Part of a small language model's weights.
Size: 9 layers, 4 heads of 32, MLP 512 SwiGLU, 5.13M parameters.
Architecture: RMSNorm before each block, rotary positions, biases, untied embeddings.
Each number is 200 + 20 x the weight over its row's rms, rounded and kept within 0 to 999. Layers, rows and columns count from 0. The size before them is the row's rms in percent of the matrix's.

# layer 4 attention value, 128x192, rms 0.418, rows 113-127, columns 0-191
090,206,186,213,190,200,225,215,220,181,189,222,194,217,202,212,208,200,173,215,208,220,184,173,201,204,212,175,215,174,197,187,197,179,199,204,219,201,183,199,202,170,186,193,178,206,221,192,224,183,176,191,204,223,203,195,227,178,215,205,216,195,233,214,235,175,206,237,167,190,217,229,167,228,188,179,196,215,199,219,178,235,138,166,201,204,215,177,167,209,172,206,257,203,184,197,176,188,196,190,220,187,177,194,227,172,205,205,209,219,190,185,230,223,222,185,203,220,216,145,219,205,185,171,198,179,204,190,203,179,155,217,212,207,170,192,203,221,197,172,222,199,227,217,204,229,232,212,177,201,194,202,211,205,214,184,189,154,208,198,190,193,196,209,215,186,218,171,223,200,197,187,181,205,196,165,222,194,244,156,222,170,203,164,199,194,215,198,209,193,190,200,143
096,201,210,242,175,201,203,190,220,216,219,192,171,192,167,191,187,247,161,202,239,189,218,203,194,210,230,177,224,220,205,174,243,207,225,205,205,208,173,215,199,178,182,194,206,217,204,205,200,224,195,193,202,204,211,196,244,197,186,185,189,220,181,190,214,180,181,230,192,213,229,177,195,213,164,209,231,197,207,196,245,185,175,236,180,213,224,186,224,179,205,196,194,163,196,161,216,194,170,172,190,200,189,212,206,199,201,182,198,187,173,211,164,210,176,235,200,199,209,174,211,195,190,175,159,223,222,176,191,239,217,208,196,180,189,163,208,165,192,228,180,212,234,207,189,221,173,207,201,200,159,188,187,198,197,166,200,216,226,186,194,208,175,199,243,223,229,206,194,209,230,187,189,223,161,192,173,202,218,201,189,183,190,216,206,223,201,208,194,177,227,229,194
101,220,171,185,186,186,200,166,238,175,212,150,192,204,210,202,207,187,226,187,222,166,193,218,179,216,159,201,170,171,200,175,185,174,200,209,234,190,179,181,247,191,206,199,191,199,245,185,192,207,215,201,164,217,189,164,204,191,137,227,177,190,194,193,207,188,199,184,228,226,180,206,225,179,200,201,211,172,205,198,248,224,229,197,207,189,192,196,215,189,195,228,178,186,202,159,198,196,208,183,220,183,213,186,217,211,172,193,195,209,206,219,188,204,187,195,212,189,202,204,228,210,193,210,185,174,182,222,159,207,188,193,228,207,160,207,194,249,226,217,173,168,200,209,195,203,192,220,175,214,173,213,201,209,171,189,194,155,203,204,205,203,170,192,210,178,205,205,195,201,194,183,191,215,180,188,192,216,228,191,190,162,195,231,184,177,185,221,207,227,234,224,171
103,217,169,194,214,213,212,173,203,195,171,207,193,186,188,196,219,165,186,199,193,218,203,208,214,233,191,204,157,189,177,147,206,216,192,194,192,201,170,206,214,193,175,157,188,198,205,212,173,201,212,216,225,179,211,209,191,194,194,211,166,203,204,174,160,206,196,208,200,217,195,203,209,221,195,200,188,207,174,180,183,222,232,206,190,173,217,188,160,193,221,219,176,198,231,180,167,187,195,216,172,155,201,166,214,244,230,177,198,182,233,216,167,219,175,160,225,188,190,216,192,203,224,213,187,215,183,188,193,228,181,217,208,200,178,210,214,187,187,200,233,200,228,206,197,247,220,167,231,196,212,223,198,202,205,199,218,223,199,224,190,194,245,186,196,203,216,194,205,207,205,228,181,200,226,181,205,188,193,232,215,155,179,220,215,176,212,227,222,235,155,214,207
098,195,234,208,192,211,172,232,191,202,218,226,183,207,202,206,225,206,184,202,200,199,182,209,201,207,214,169,222,217,164,177,177,203,189,206,163,200,183,203,221,145,217,218,176,212,198,170,206,173,167,177,201,206,214,178,204,210,193,225,179,203,225,219,232,177,201,207,186,197,179,202,218,232,226,175,162,185,238,238,155,181,185,197,254,194,200,216,164,160,216,203,223,191,178,219,221,199,185,205,195,198,192,204,202,192,185,225,210,185,238,227,173,193,209,189,169,192,184,182,171,202,215,222,180,176,193,201,222,195,207,166,219,195,190,209,204,177,179,233,201,188,191,208,205,182,207,184,205,194,228,189,189,199,201,201,203,207,211,165,178,229,196,205,201,192,196,180,186,151,197,214,218,209,201,208,212,214,199,247,228,181,180,162,177,229,200,172,181,215,217,244,232
107,187,196,201,197,231,217,187,183,191,196,187,198,239,211,203,204,168,181,212,213,223,192,201,199,222,186,221,200,182,215,214,188,191,193,250,211,236,194,253,223,172,192,209,185,209,217,193,209,171,182,164,186,167,184,225,223,202,175,205,203,166,185,228,226,188,205,177,182,203,218,153,187,213,164,199,187,228,194,213,210,206,159,175,205,182,200,214,223,215,209,215,205,222,187,220,187,179,161,196,156,209,187,192,204,177,196,194,200,207,201,167,191,181,214,152,188,196,238,199,204,172,204,219,196,201,229,191,177,176,206,154,202,211,196,185,178,236,182,216,207,189,203,186,209,226,189,203,174,193,181,199,206,207,197,187,203,192,178,217,188,201,175,235,165,157,175,200,233,192,182,180,186,182,243,217,181,188,177,182,168,166,193,194,186,196,219,187,249,199,216,213,199
093,186,231,200,211,216,196,192,201,199,214,166,163,207,215,180,215,187,208,190,184,191,227,174,190,195,193,228,207,181,218,160,192,190,199,206,203,206,219,216,197,180,176,191,225,196,179,223,212,162,203,222,205,188,187,205,189,194,161,191,184,196,216,201,214,201,175,177,170,183,214,191,194,248,202,232,211,172,202,181,229,204,219,200,191,201,178,211,190,203,200,208,172,178,208,247,217,197,210,213,196,187,210,223,222,230,205,186,204,148,214,215,249,213,150,183,196,203,218,206,237,223,212,203,202,165,177,242,186,211,168,184,204,203,189,186,213,182,236,207,204,169,182,187,240,198,152,169,219,193,168,173,165,218,187,195,205,185,166,193,250,169,191,219,210,199,218,203,213,206,186,208,163,190,170,198,196,181,166,219,182,182,201,206,218,179,189,184,225,208,215,213,182
097,165,201,197,207,212,180,204,195,188,203,185,160,224,159,190,187,197,209,198,189,220,190,229,235,225,180,200,182,179,209,184,207,204,213,216,180,179,203,185,178,205,169,177,211,170,175,188,192,186,206,196,190,206,196,203,229,201,194,228,167,184,176,196,198,203,182,207,201,224,191,193,181,166,206,175,239,173,185,211,245,187,203,196,210,216,211,219,175,202,213,207,221,183,197,212,221,219,156,191,167,192,221,213,199,185,160,171,227,222,200,156,215,163,184,189,217,209,198,172,200,180,191,155,224,186,192,165,192,180,163,188,216,220,219,197,144,171,171,217,186,193,202,202,207,246,194,205,179,176,186,198,208,204,209,204,201,189,204,234,220,179,221,216,173,214,197,188,173,205,195,188,216,187,229,174,161,189,224,155,223,177,159,199,181,218,204,213,202,172,206,214,191
102,194,195,193,195,182,174,172,214,216,185,220,212,214,222,218,229,207,196,220,217,194,168,221,207,214,175,211,169,215,198,190,205,182,207,186,186,212,208,210,162,198,197,210,193,204,162,203,187,174,218,210,181,207,208,209,183,236,220,164,216,213,183,231,191,198,230,254,162,211,179,176,185,189,202,217,227,254,239,223,182,209,227,191,147,190,215,198,232,212,207,171,224,183,211,168,204,173,201,204,206,192,204,207,200,220,206,172,204,187,164,179,233,208,216,209,231,216,197,191,204,212,163,201,232,182,217,191,215,198,197,185,193,216,198,183,177,204,239,195,190,200,200,160,185,167,182,170,218,220,218,198,190,202,147,191,196,219,208,191,180,239,201,204,196,231,199,206,216,182,190,214,179,241,184,175,204,190,232,211,230,233,205,210,189,182,211,216,210,182,180,189,168
095,207,200,220,202,222,212,214,216,216,246,227,271,201,227,230,238,228,174,222,206,192,235,208,209,202,185,181,225,216,213,194,218,174,189,191,213,193,204,238,233,184,170,150,233,180,228,214,182,202,188,186,169,222,199,202,192,177,212,209,194,191,195,185,192,183,223,207,201,199,215,219,231,218,191,199,233,205,178,184,221,199,231,207,221,177,201,207,247,218,204,175,211,194,200,223,224,204,214,177,216,215,216,188,206,176,211,211,213,226,198,218,192,191,198,168,193,176,174,182,222,152,199,173,206,171,192,199,176,210,156,217,223,202,209,224,182,227,222,200,197,210,168,165,182,187,191,208,187,181,202,202,204,210,215,183,190,213,176,214,231,220,222,199,189,197,159,203,158,199,182,225,180,206,199,233,211,203,222,213,192,175,184,183,229,192,194,188,220,219,202,184,195
103,221,159,228,196,222,170,232,240,233,195,186,211,176,203,189,220,221,193,195,191,193,209,177,219,205,191,185,195,178,221,193,202,174,188,210,198,215,213,174,163,200,222,217,189,197,199,213,201,209,193,235,211,196,190,189,221,209,222,176,195,206,178,190,186,221,221,187,182,178,182,230,180,224,199,229,201,196,212,190,176,183,186,224,198,202,201,186,192,203,175,236,191,194,247,188,209,188,205,202,165,189,197,250,213,192,208,233,193,208,202,207,195,201,201,183,209,176,207,207,187,209,212,155,190,180,196,182,171,144,198,227,212,170,185,197,182,215,211,259,246,195,208,204,177,186,183,228,221,192,205,232,201,189,199,197,234,232,189,208,163,221,177,210,200,210,180,205,218,209,250,187,231,191,215,158,190,202,198,204,201,169,209,236,219,224,184,203,173,148,210,201,192
101,198,216,235,197,204,186,222,204,187,186,184,228,232,203,216,185,225,193,171,228,203,202,205,214,163,193,219,206,189,190,190,193,183,223,206,234,203,219,193,176,220,191,197,218,203,197,166,205,169,180,212,203,187,223,215,216,209,188,204,165,203,219,198,173,156,223,179,210,194,200,202,190,205,231,195,233,194,209,227,194,175,199,186,210,197,207,209,244,194,212,178,206,227,239,195,180,246,207,172,206,211,207,253,226,216,197,186,177,190,213,199,194,205,239,153,185,191,208,193,213,236,220,198,182,155,221,234,220,203,187,190,169,223,194,186,207,265,215,203,193,181,191,218,183,206,220,231,206,230,182,207,191,193,206,245,184,252,194,199,212,200,177,222,211,237,219,183,186,177,198,207,209,227,193,213,196,195,211,177,177,185,175,219,227,185,210,219,191,193,178,195,182
094,193,220,187,209,163,212,169,214,185,205,191,215,192,182,193,202,194,195,236,206,229,203,177,202,186,214,180,191,191,221,202,228,220,182,189,174,201,184,196,176,204,204,187,219,159,242,216,231,174,168,184,221,161,202,210,217,226,195,183,189,230,230,217,201,178,154,229,227,224,227,191,176,201,206,202,212,207,217,202,202,197,145,193,179,172,221,203,208,197,194,226,209,215,195,222,175,220,207,196,214,172,199,219,187,220,182,166,226,173,205,191,179,221,188,183,183,175,158,245,206,173,203,223,178,187,200,213,185,228,213,223,194,227,206,198,233,208,241,217,182,209,179,159,197,237,187,199,189,199,204,168,187,189,189,240,197,241,195,185,204,216,178,184,193,166,163,171,204,220,194,189,221,212,176,173,193,230,192,188,196,194,224,213,193,202,215,223,193,195,213,184,184
101,174,211,224,220,189,246,175,194,239,197,204,230,201,206,225,198,204,220,214,193,203,219,206,203,215,209,186,203,189,189,191,195,172,198,204,215,195,199,179,177,208,190,196,166,217,258,203,223,198,185,211,191,176,213,196,172,181,196,187,188,202,161,227,188,209,180,234,230,191,202,169,197,234,210,215,214,171,207,208,211,192,195,233,225,189,209,215,203,194,217,217,193,203,218,148,199,194,227,196,192,187,188,211,178,200,203,198,221,169,202,196,191,185,191,207,234,234,223,234,221,209,192,217,202,178,217,169,196,226,200,181,199,231,197,220,208,188,203,212,182,208,212,211,223,215,213,156,236,223,207,224,230,205,179,210,232,176,245,212,242,214,184,163,173,186,212,177,199,173,223,242,174,219,203,173,225,208,221,210,219,175,200,223,213,220,198,211,219,196,239,251,194
098,217,224,185,214,193,212,209,189,201,217,184,205,193,161,224,169,163,189,203,219,184,225,217,193,229,190,247,195,198,187,190,239,186,176,199,196,170,214,186,209,200,215,179,226,198,180,151,198,191,184,209,194,222,179,215,191,212,176,190,206,220,160,175,191,197,215,196,200,222,197,199,165,190,217,220,185,193,230,207,157,207,189,227,171,204,175,181,207,211,179,215,213,213,216,254,226,210,240,198,211,190,194,209,172,207,201,227,164,177,191,212,172,217,192,179,231,233,205,243,217,180,226,224,181,174,206,169,191,196,199,211,200,198,198,171,191,190,196,179,212,195,204,207,186,216,208,192,230,198,194,250,206,200,231,183,211,183,234,172,184,203,201,201,209,222,172,203,189,196,199,162,186,228,222,196,217,164,187,223,199,213,173,186,180,191,238,232,187,216,175,173,219
# layer 4 attention output (transposed), 128x192, rms 1.37, rows 113-127, columns 0-191
084,196,217,179,197,193,192,207,218,217,171,161,173,217,222,203,160,193,154,180,168,197,197,198,197,216,212,194,171,262,209,169,221,202,203,224,216,227,197,208,205,197,210,197,219,212,198,203,189,202,229,230,208,209,213,168,170,209,198,181,175,183,218,180,169,206,206,195,222,214,206,205,190,192,173,197,180,228,215,202,186,178,205,220,189,210,179,235,259,224,163,219,187,164,230,215,192,227,209,204,185,213,205,239,207,190,183,205,198,194,217,186,189,191,191,229,194,231,181,187,217,203,263,229,225,189,178,202,173,196,195,160,167,221,184,189,206,214,165,209,198,219,178,162,192,179,200,214,219,191,203,163,170,205,216,181,228,226,201,169,208,205,207,179,176,201,184,229,206,201,191,205,193,155,196,197,169,231,207,201,206,212,190,170,194,190,201,211,196,197,206,220,207
091,220,194,197,159,183,214,173,195,221,169,208,220,205,236,202,181,186,195,227,188,163,191,159,214,194,196,216,172,220,206,262,154,206,200,225,195,195,200,188,221,211,212,230,204,189,195,219,184,197,217,206,189,159,200,230,198,199,197,218,197,234,185,201,203,189,238,183,188,226,229,197,258,220,178,204,162,222,183,186,179,215,218,153,164,200,195,225,174,235,145,198,168,212,202,200,190,181,209,211,203,201,209,210,192,229,225,232,199,204,230,213,210,178,233,202,216,200,221,235,203,200,181,211,201,186,200,198,215,165,182,220,187,169,184,195,220,199,209,177,224,223,198,199,226,194,157,181,191,220,225,171,180,196,199,177,207,193,171,198,197,212,187,212,195,176,208,180,204,193,181,225,169,195,218,214,192,212,226,216,216,202,210,184,192,193,212,211,191,207,207,202,171
104,196,201,210,226,200,197,244,153,219,184,216,205,216,193,204,189,200,191,210,177,192,192,185,194,226,221,220,206,220,218,213,170,209,200,201,186,216,199,182,188,176,206,223,195,221,188,195,203,200,162,212,180,191,203,183,188,179,234,171,215,223,183,172,161,202,159,191,188,169,211,210,216,212,173,210,213,208,191,166,178,179,182,185,228,224,178,216,214,212,207,197,215,222,210,172,210,196,209,190,198,236,223,181,173,184,262,232,181,237,215,229,183,202,192,205,194,220,203,215,196,179,187,208,203,236,250,196,247,168,216,207,195,183,187,206,211,190,188,203,206,219,205,202,191,213,185,188,186,181,174,209,199,200,224,190,219,230,221,241,182,188,211,175,211,203,146,207,167,203,211,223,179,206,204,187,216,212,190,201,238,220,165,182,214,191,260,210,227,211,187,201,221
092,204,206,200,225,236,208,209,242,189,189,169,193,221,193,189,184,212,182,197,196,192,192,202,241,212,193,198,216,186,190,185,164,218,188,194,211,211,187,205,205,233,221,180,180,157,205,219,215,187,192,223,194,223,228,252,198,172,218,195,194,216,238,202,210,175,210,203,192,201,232,205,201,188,180,190,191,176,202,159,248,135,183,197,208,207,187,223,194,221,199,206,195,226,199,212,193,205,219,179,209,234,171,203,185,184,192,211,209,189,180,228,212,232,255,183,178,216,191,185,203,200,183,199,207,180,211,193,233,184,210,185,194,192,220,245,174,203,208,244,219,220,217,198,226,200,184,220,192,190,178,173,170,223,203,195,189,228,234,156,185,220,206,216,244,186,200,170,202,169,198,191,199,188,151,203,218,220,214,193,184,199,179,200,186,223,194,184,186,198,229,206,199
088,205,145,226,219,158,211,188,190,174,200,210,219,179,196,199,184,214,207,191,200,211,181,201,199,208,200,207,201,178,194,193,206,181,208,226,182,209,211,221,184,195,241,220,211,215,184,231,215,206,199,183,220,207,203,220,193,214,175,197,232,192,194,215,200,238,197,190,217,233,214,217,147,205,227,195,214,213,202,211,202,210,194,236,197,186,189,236,240,199,225,171,223,150,249,195,170,214,199,213,219,202,208,215,229,200,229,192,198,227,159,178,236,199,227,187,230,216,188,208,213,222,189,213,220,197,184,172,189,240,206,214,192,195,216,201,214,179,223,198,229,203,212,220,201,193,178,209,178,172,213,193,238,215,208,191,193,204,207,212,212,149,225,212,186,211,203,238,233,211,179,227,201,151,179,229,189,184,188,205,184,205,205,217,187,216,240,188,219,176,200,187,166
103,190,196,180,207,188,176,186,230,200,218,197,198,182,178,177,222,193,246,193,189,217,193,228,212,182,215,178,144,241,190,226,209,201,189,162,213,172,227,166,198,174,159,211,218,241,215,205,197,208,216,220,199,196,228,184,197,206,208,212,170,177,186,197,204,215,194,193,234,196,192,231,196,196,144,196,173,240,188,191,237,205,198,229,200,154,195,206,194,167,229,186,217,226,226,182,199,201,223,221,220,197,200,207,228,180,169,227,202,173,186,199,151,209,208,198,196,194,198,227,193,206,214,225,205,192,197,232,220,211,200,219,188,199,185,218,197,196,194,176,185,194,179,214,226,176,184,204,210,188,223,172,200,199,165,187,171,180,221,193,222,219,223,186,216,216,192,151,200,196,222,215,192,193,201,190,188,224,201,188,221,220,221,230,159,230,201,216,178,216,205,189,204
093,201,190,205,228,212,180,191,229,202,213,191,245,190,205,194,178,199,193,178,188,185,228,206,211,189,215,178,198,201,219,243,221,210,199,226,202,201,176,186,242,176,194,207,207,202,228,202,220,204,126,202,160,199,209,194,162,195,203,232,211,203,212,199,216,230,235,191,186,227,192,203,253,172,224,201,184,199,146,181,216,173,193,224,216,215,179,162,200,191,195,200,206,215,225,202,191,202,216,201,202,190,188,173,189,194,217,223,195,203,185,177,192,165,229,212,211,227,188,197,181,186,219,199,205,203,226,179,193,208,179,187,223,202,194,227,185,212,199,173,217,190,194,193,188,169,177,198,202,181,219,212,212,152,163,193,207,167,180,215,183,190,246,231,202,182,196,161,184,186,203,183,229,210,250,205,223,226,189,215,182,196,223,193,199,234,190,212,185,227,216,202,210
094,196,223,233,204,218,230,215,184,256,182,191,203,196,219,201,266,200,198,189,225,213,218,220,180,162,222,204,191,234,213,227,208,167,162,203,213,179,177,193,205,191,232,208,177,232,225,202,204,193,191,173,205,227,201,211,213,228,230,190,206,206,197,183,176,199,215,221,224,204,187,227,221,204,175,201,179,183,230,178,217,186,207,208,194,216,197,178,231,206,208,195,202,222,205,183,176,216,220,167,235,176,183,200,154,192,236,231,203,189,217,234,167,200,217,196,236,220,187,210,233,206,207,232,203,179,208,213,199,213,193,211,193,214,184,220,208,255,172,174,188,223,180,207,212,207,174,202,192,215,202,220,199,211,222,194,213,216,178,168,187,187,178,213,231,188,218,208,202,188,177,241,209,223,171,207,181,184,177,225,177,208,208,224,184,196,204,201,215,190,177,185,210
093,212,189,179,206,164,178,249,221,206,204,171,202,190,198,174,204,192,189,158,218,183,212,190,204,227,217,226,199,211,167,170,206,234,171,197,196,202,152,236,218,187,197,195,215,215,180,191,222,176,202,208,197,176,196,230,204,203,176,201,196,205,233,223,219,185,177,172,209,188,230,190,197,183,123,229,179,176,170,204,170,261,204,226,229,211,208,182,162,202,206,237,208,199,217,213,190,212,178,219,196,216,206,154,211,173,208,208,207,207,186,192,199,187,181,204,181,195,180,231,196,194,231,204,167,224,187,181,203,224,210,222,199,212,176,207,195,201,211,210,165,202,220,234,202,228,203,219,206,218,177,162,206,193,211,219,230,207,200,204,216,188,193,189,184,195,221,228,195,219,218,222,218,199,207,219,198,241,190,190,195,179,217,195,227,213,178,185,192,205,192,202,203
092,200,208,173,209,196,186,211,179,205,212,178,173,178,214,226,198,192,212,216,199,189,209,235,231,183,225,195,175,166,181,194,143,227,210,203,214,239,182,184,190,218,229,212,190,193,210,180,208,200,173,194,183,194,179,180,190,243,211,198,204,200,183,210,209,203,222,180,216,210,176,170,174,241,197,218,193,237,229,217,162,212,212,192,213,236,193,182,230,162,226,197,210,182,220,220,189,156,213,247,212,212,182,182,162,220,236,211,200,190,227,212,202,217,190,204,176,201,187,196,168,216,213,155,183,240,229,212,220,165,210,181,179,207,239,217,186,156,184,208,226,206,227,211,186,187,198,194,173,213,233,224,201,217,192,210,209,187,226,188,207,211,202,202,212,159,197,165,201,193,187,209,188,199,211,203,173,182,187,204,199,215,173,191,195,196,209,207,173,201,180,185,208
091,200,221,203,219,205,231,200,186,195,209,216,249,205,184,216,205,218,175,198,214,217,181,248,203,220,228,227,207,208,189,202,189,185,176,182,195,218,226,186,201,262,226,197,209,191,225,216,211,185,205,194,223,219,195,213,195,189,228,222,207,196,233,197,194,139,229,236,226,195,231,207,194,220,208,211,187,195,207,225,177,195,216,203,208,156,175,213,171,197,187,216,178,163,178,183,184,201,165,199,219,198,210,226,167,188,188,163,205,222,212,205,241,158,192,195,226,210,187,164,225,214,217,196,167,204,178,195,212,196,185,189,187,197,189,159,176,187,227,182,186,209,198,204,216,228,231,206,186,172,184,180,195,196,202,186,180,227,206,214,174,162,187,229,201,221,174,192,189,197,215,184,191,215,215,185,215,214,196,198,173,201,179,199,172,220,222,239,175,207,188,228,184
093,187,204,213,203,218,196,188,225,199,176,192,215,187,202,189,228,236,195,213,187,186,196,214,186,214,183,168,181,165,195,197,189,230,164,178,204,188,149,213,202,161,198,179,156,243,212,182,210,232,214,157,193,197,219,182,177,187,210,218,209,200,198,187,212,202,183,230,174,218,202,172,201,215,219,235,180,199,239,176,186,225,198,212,171,199,219,186,223,222,172,234,192,211,187,216,195,206,190,199,211,185,201,164,202,189,222,215,208,236,190,214,229,199,171,158,211,204,209,194,202,216,195,208,215,238,201,206,183,199,172,171,207,185,223,186,202,192,168,196,233,207,215,184,207,205,209,176,180,188,158,208,203,233,213,191,187,147,209,198,184,214,198,152,144,207,200,205,183,181,183,180,168,199,222,215,225,226,215,221,195,206,192,205,210,239,195,216,209,198,184,212,228
094,194,204,213,214,233,206,180,188,187,205,184,216,185,229,210,189,236,206,174,206,205,233,208,197,198,235,184,218,224,222,223,193,194,219,233,216,226,222,225,168,240,200,194,214,231,180,205,183,186,252,227,231,208,192,188,185,186,195,210,161,195,185,185,175,180,208,200,197,222,202,191,234,217,215,243,185,205,185,208,181,190,194,196,179,191,176,203,198,150,176,192,170,221,186,192,227,195,220,215,186,232,203,172,187,203,210,210,210,220,188,178,180,236,205,180,184,161,214,188,166,188,201,221,219,185,205,171,203,205,199,204,225,209,197,186,204,208,203,177,226,192,205,192,209,200,218,194,197,179,183,178,234,202,204,207,186,190,206,182,165,211,179,225,167,234,219,199,207,217,232,207,155,146,193,187,178,213,217,234,228,198,160,222,192,183,170,226,215,216,212,165,190
100,214,148,200,190,205,204,211,198,196,230,183,215,209,229,193,184,226,180,172,226,197,188,178,214,192,189,198,193,258,212,198,199,205,198,196,192,211,223,189,214,225,187,200,181,188,202,211,169,221,205,192,207,212,217,192,206,169,216,190,226,190,199,206,203,177,194,171,170,204,204,191,224,213,140,173,201,208,169,190,167,187,191,193,187,194,174,252,206,193,213,200,243,212,184,221,188,174,212,188,189,197,155,179,202,186,198,197,195,218,177,199,207,217,219,179,173,208,202,227,198,199,184,188,238,198,168,218,193,192,182,232,225,208,189,165,199,231,191,177,222,199,214,224,218,182,206,211,151,185,176,224,228,186,230,213,185,231,241,188,196,183,203,176,202,177,210,136,190,193,161,202,188,184,213,221,212,206,191,182,202,176,220,193,192,186,201,163,177,231,207,222,220
094,188,195,190,212,200,192,228,167,198,241,205,192,214,203,149,216,218,197,181,212,204,178,195,192,186,214,194,205,214,179,223,202,208,218,202,209,192,193,193,182,188,199,197,176,183,237,200,178,200,189,168,209,170,194,195,205,188,201,201,197,190,212,187,168,208,209,174,169,136,184,187,214,189,246,194,202,194,187,151,235,196,219,208,202,201,193,221,185,188,187,198,210,193,159,170,189,196,179,221,185,182,217,227,226,203,215,180,195,231,221,196,229,176,189,208,205,188,186,151,212,186,210,212,200,197,155,176,213,188,201,198,208,216,224,224,174,217,208,205,186,238,215,182,207,227,219,206,192,200,205,170,214,230,179,245,186,215,204,222,193,247,208,237,168,189,200,217,175,222,210,199,177,213,169,239,172,241,223,187,187,189,207,199,198,182,192,164,204,167,219,206,164
# layer 4 MLP gate, 512x192, rms 0.452, rows 0-2, columns 0-191
097,166,175,207,172,183,210,199,194,178,201,209,188,215,189,205,203,191,239,175,199,196,184,206,187,233,201,194,205,220,203,197,203,199,207,226,176,192,196,184,196,218,206,223,201,217,233,221,193,188,200,187,185,207,192,160,222,226,212,177,157,207,184,197,200,222,198,219,219,199,207,239,224,208,184,176,243,191,183,198,162,199,232,221,193,235,202,245,210,167,188,230,204,216,178,167,179,199,228,208,185,188,227,238,225,174,243,215,228,227,197,203,204,164,203,186,184,201,213,195,195,175,209,220,185,208,226,206,186,233,177,182,216,200,197,179,203,233,206,222,197,195,174,189,191,197,200,220,216,200,182,177,213,227,237,226,203,201,196,236,166,218,193,192,187,206,224,166,179,232,174,191,210,147,197,224,172,238,235,211,206,185,223,202,207,181,197,203,197,163,176,195,234
105,179,231,187,203,225,212,225,191,215,166,184,173,179,205,206,247,210,200,201,220,222,206,239,189,187,191,199,180,229,210,178,204,186,188,212,197,242,194,230,204,208,180,195,239,197,222,182,216,235,222,213,172,197,203,206,206,223,194,197,210,169,174,232,185,222,160,217,219,190,226,201,217,192,201,235,208,209,171,222,150,226,195,193,183,178,211,182,202,194,216,241,216,213,207,180,229,220,218,216,200,216,165,197,189,187,180,222,238,179,190,228,209,191,199,217,213,209,206,220,171,217,198,196,198,217,163,206,180,196,203,188,217,195,185,217,186,210,177,210,204,190,187,199,184,190,234,235,172,255,210,200,193,217,194,211,172,192,215,195,197,214,260,232,217,225,168,185,229,205,242,191,196,214,202,228,193,208,191,177,189,230,200,188,212,214,199,173,232,185,202,181,190
099,202,191,237,189,199,191,149,181,191,184,217,234,208,201,186,196,199,189,178,185,241,198,213,172,209,203,212,205,201,171,223,202,194,223,174,192,205,185,224,230,199,178,200,196,192,182,197,183,201,208,190,200,190,181,199,216,208,172,196,213,154,161,196,229,204,200,223,228,204,207,199,200,195,219,177,215,195,220,207,180,209,217,224,214,192,179,221,183,204,192,192,197,180,169,163,190,209,219,212,227,182,171,195,203,206,206,254,175,190,250,195,201,210,190,194,191,232,219,230,214,179,242,187,188,231,203,182,215,190,216,197,199,212,217,182,209,193,172,231,148,215,192,204,185,165,233,223,199,140,240,208,197,226,194,214,178,223,204,229,217,214,187,191,181,217,163,211,180,210,222,191,203,193,212,205,193,191,190,226,245,194,210,210,251,238,180,218,187,216,185,204,188
# layer 4 MLP up, 512x192, rms 0.487, rows 0-1, columns 0-191
093,180,167,194,196,195,201,186,216,205,194,192,181,191,219,163,228,206,226,209,196,194,212,201,224,184,199,200,169,181,195,173,198,176,228,217,189,208,232,214,182,223,183,245,184,191,201,204,204,204,219,223,188,216,188,216,191,189,174,167,175,230,195,185,216,203,196,214,201,178,215,231,188,202,215,194,239,186,210,207,197,192,220,204,180,237,171,219,235,174,181,187,186,207,202,211,191,207,198,169,175,175,211,243,195,162,187,199,210,190,212,178,209,135,222,188,229,185,242,202,208,228,209,174,146,195,193,201,240,187,213,206,195,182,201,203,184,233,191,176,202,183,146,221,168,221,198,203,201,190,187,191,207,212,215,219,182,183,216,203,209,178,184,207,195,212,207,177,142,205,170,204,196,220,210,227,177,179,201,183,210,168,163,209,236,184,204,190,192,189,167,222,218
103,223,185,235,207,210,218,186,181,207,180,173,168,186,196,179,175,201,225,186,185,214,231,200,221,142,172,199,176,190,188,150,173,195,189,172,186,172,191,198,203,202,171,219,220,171,194,183,228,163,195,204,200,224,202,209,218,193,220,172,230,194,193,195,191,200,186,198,227,215,213,208,202,221,201,170,154,204,184,208,175,208,199,221,221,169,208,208,165,194,197,207,151,204,213,176,215,189,180,189,194,216,201,166,246,232,212,192,163,198,227,225,188,179,210,181,208,182,199,182,175,192,191,206,183,228,200,200,187,198,181,185,214,183,182,219,176,168,233,189,207,217,193,228,203,202,211,199,185,192,173,177,212,189,218,192,192,152,219,219,207,230,227,214,214,135,191,236,219,225,206,198,201,216,202,202,191,209,206,192,176,184,181,197,211,184,202,195,185,222,237,197,227
# layer 4 MLP down (transposed), 512x192, rms 0.279, rows 0-1, columns 0-191
094,220,206,188,195,207,159,157,193,189,204,214,210,170,211,203,163,186,226,205,191,193,184,190,195,188,202,183,200,217,194,204,198,210,202,232,217,196,213,181,245,186,200,175,191,195,157,205,206,213,177,221,204,229,216,203,214,204,238,200,199,196,198,196,223,197,206,222,209,203,188,172,191,203,240,165,194,181,170,183,175,170,190,194,210,202,198,211,173,222,213,192,176,189,170,219,203,219,203,228,239,225,190,185,167,178,223,203,173,245,189,211,189,222,188,190,189,179,194,195,208,163,171,215,185,185,177,186,167,189,158,168,207,174,189,228,210,196,231,227,185,174,224,174,197,189,211,204,189,176,222,212,182,187,187,199,185,153,201,153,215,214,186,174,182,230,179,178,213,233,185,219,173,226,187,215,231,225,199,230,184,195,215,170,160,188,184,177,221,213,202,187,209
104,174,207,214,163,196,208,248,196,178,209,209,182,181,199,189,193,194,189,176,233,148,231,210,183,222,202,194,217,199,212,184,188,168,222,212,201,168,177,214,166,198,214,184,171,229,233,198,178,180,223,190,151,212,186,216,218,233,167,199,196,205,228,209,210,198,180,221,198,206,242,179,174,207,213,197,202,210,185,200,201,192,202,194,193,257,187,183,209,197,237,195,214,222,228,215,190,186,159,168,199,202,233,204,180,157,214,202,193,202,208,185,182,205,188,182,223,218,233,238,172,173,211,193,198,184,203,205,195,179,178,198,206,192,186,213,204,194,243,198,217,177,200,243,209,175,206,223,190,210,207,198,198,191,206,194,172,203,204,213,196,211,195,216,179,199,183,178,226,238,209,182,241,204,186,234,178,218,181,179,199,199,177,201,158,215,204,171,228,223,206,169,193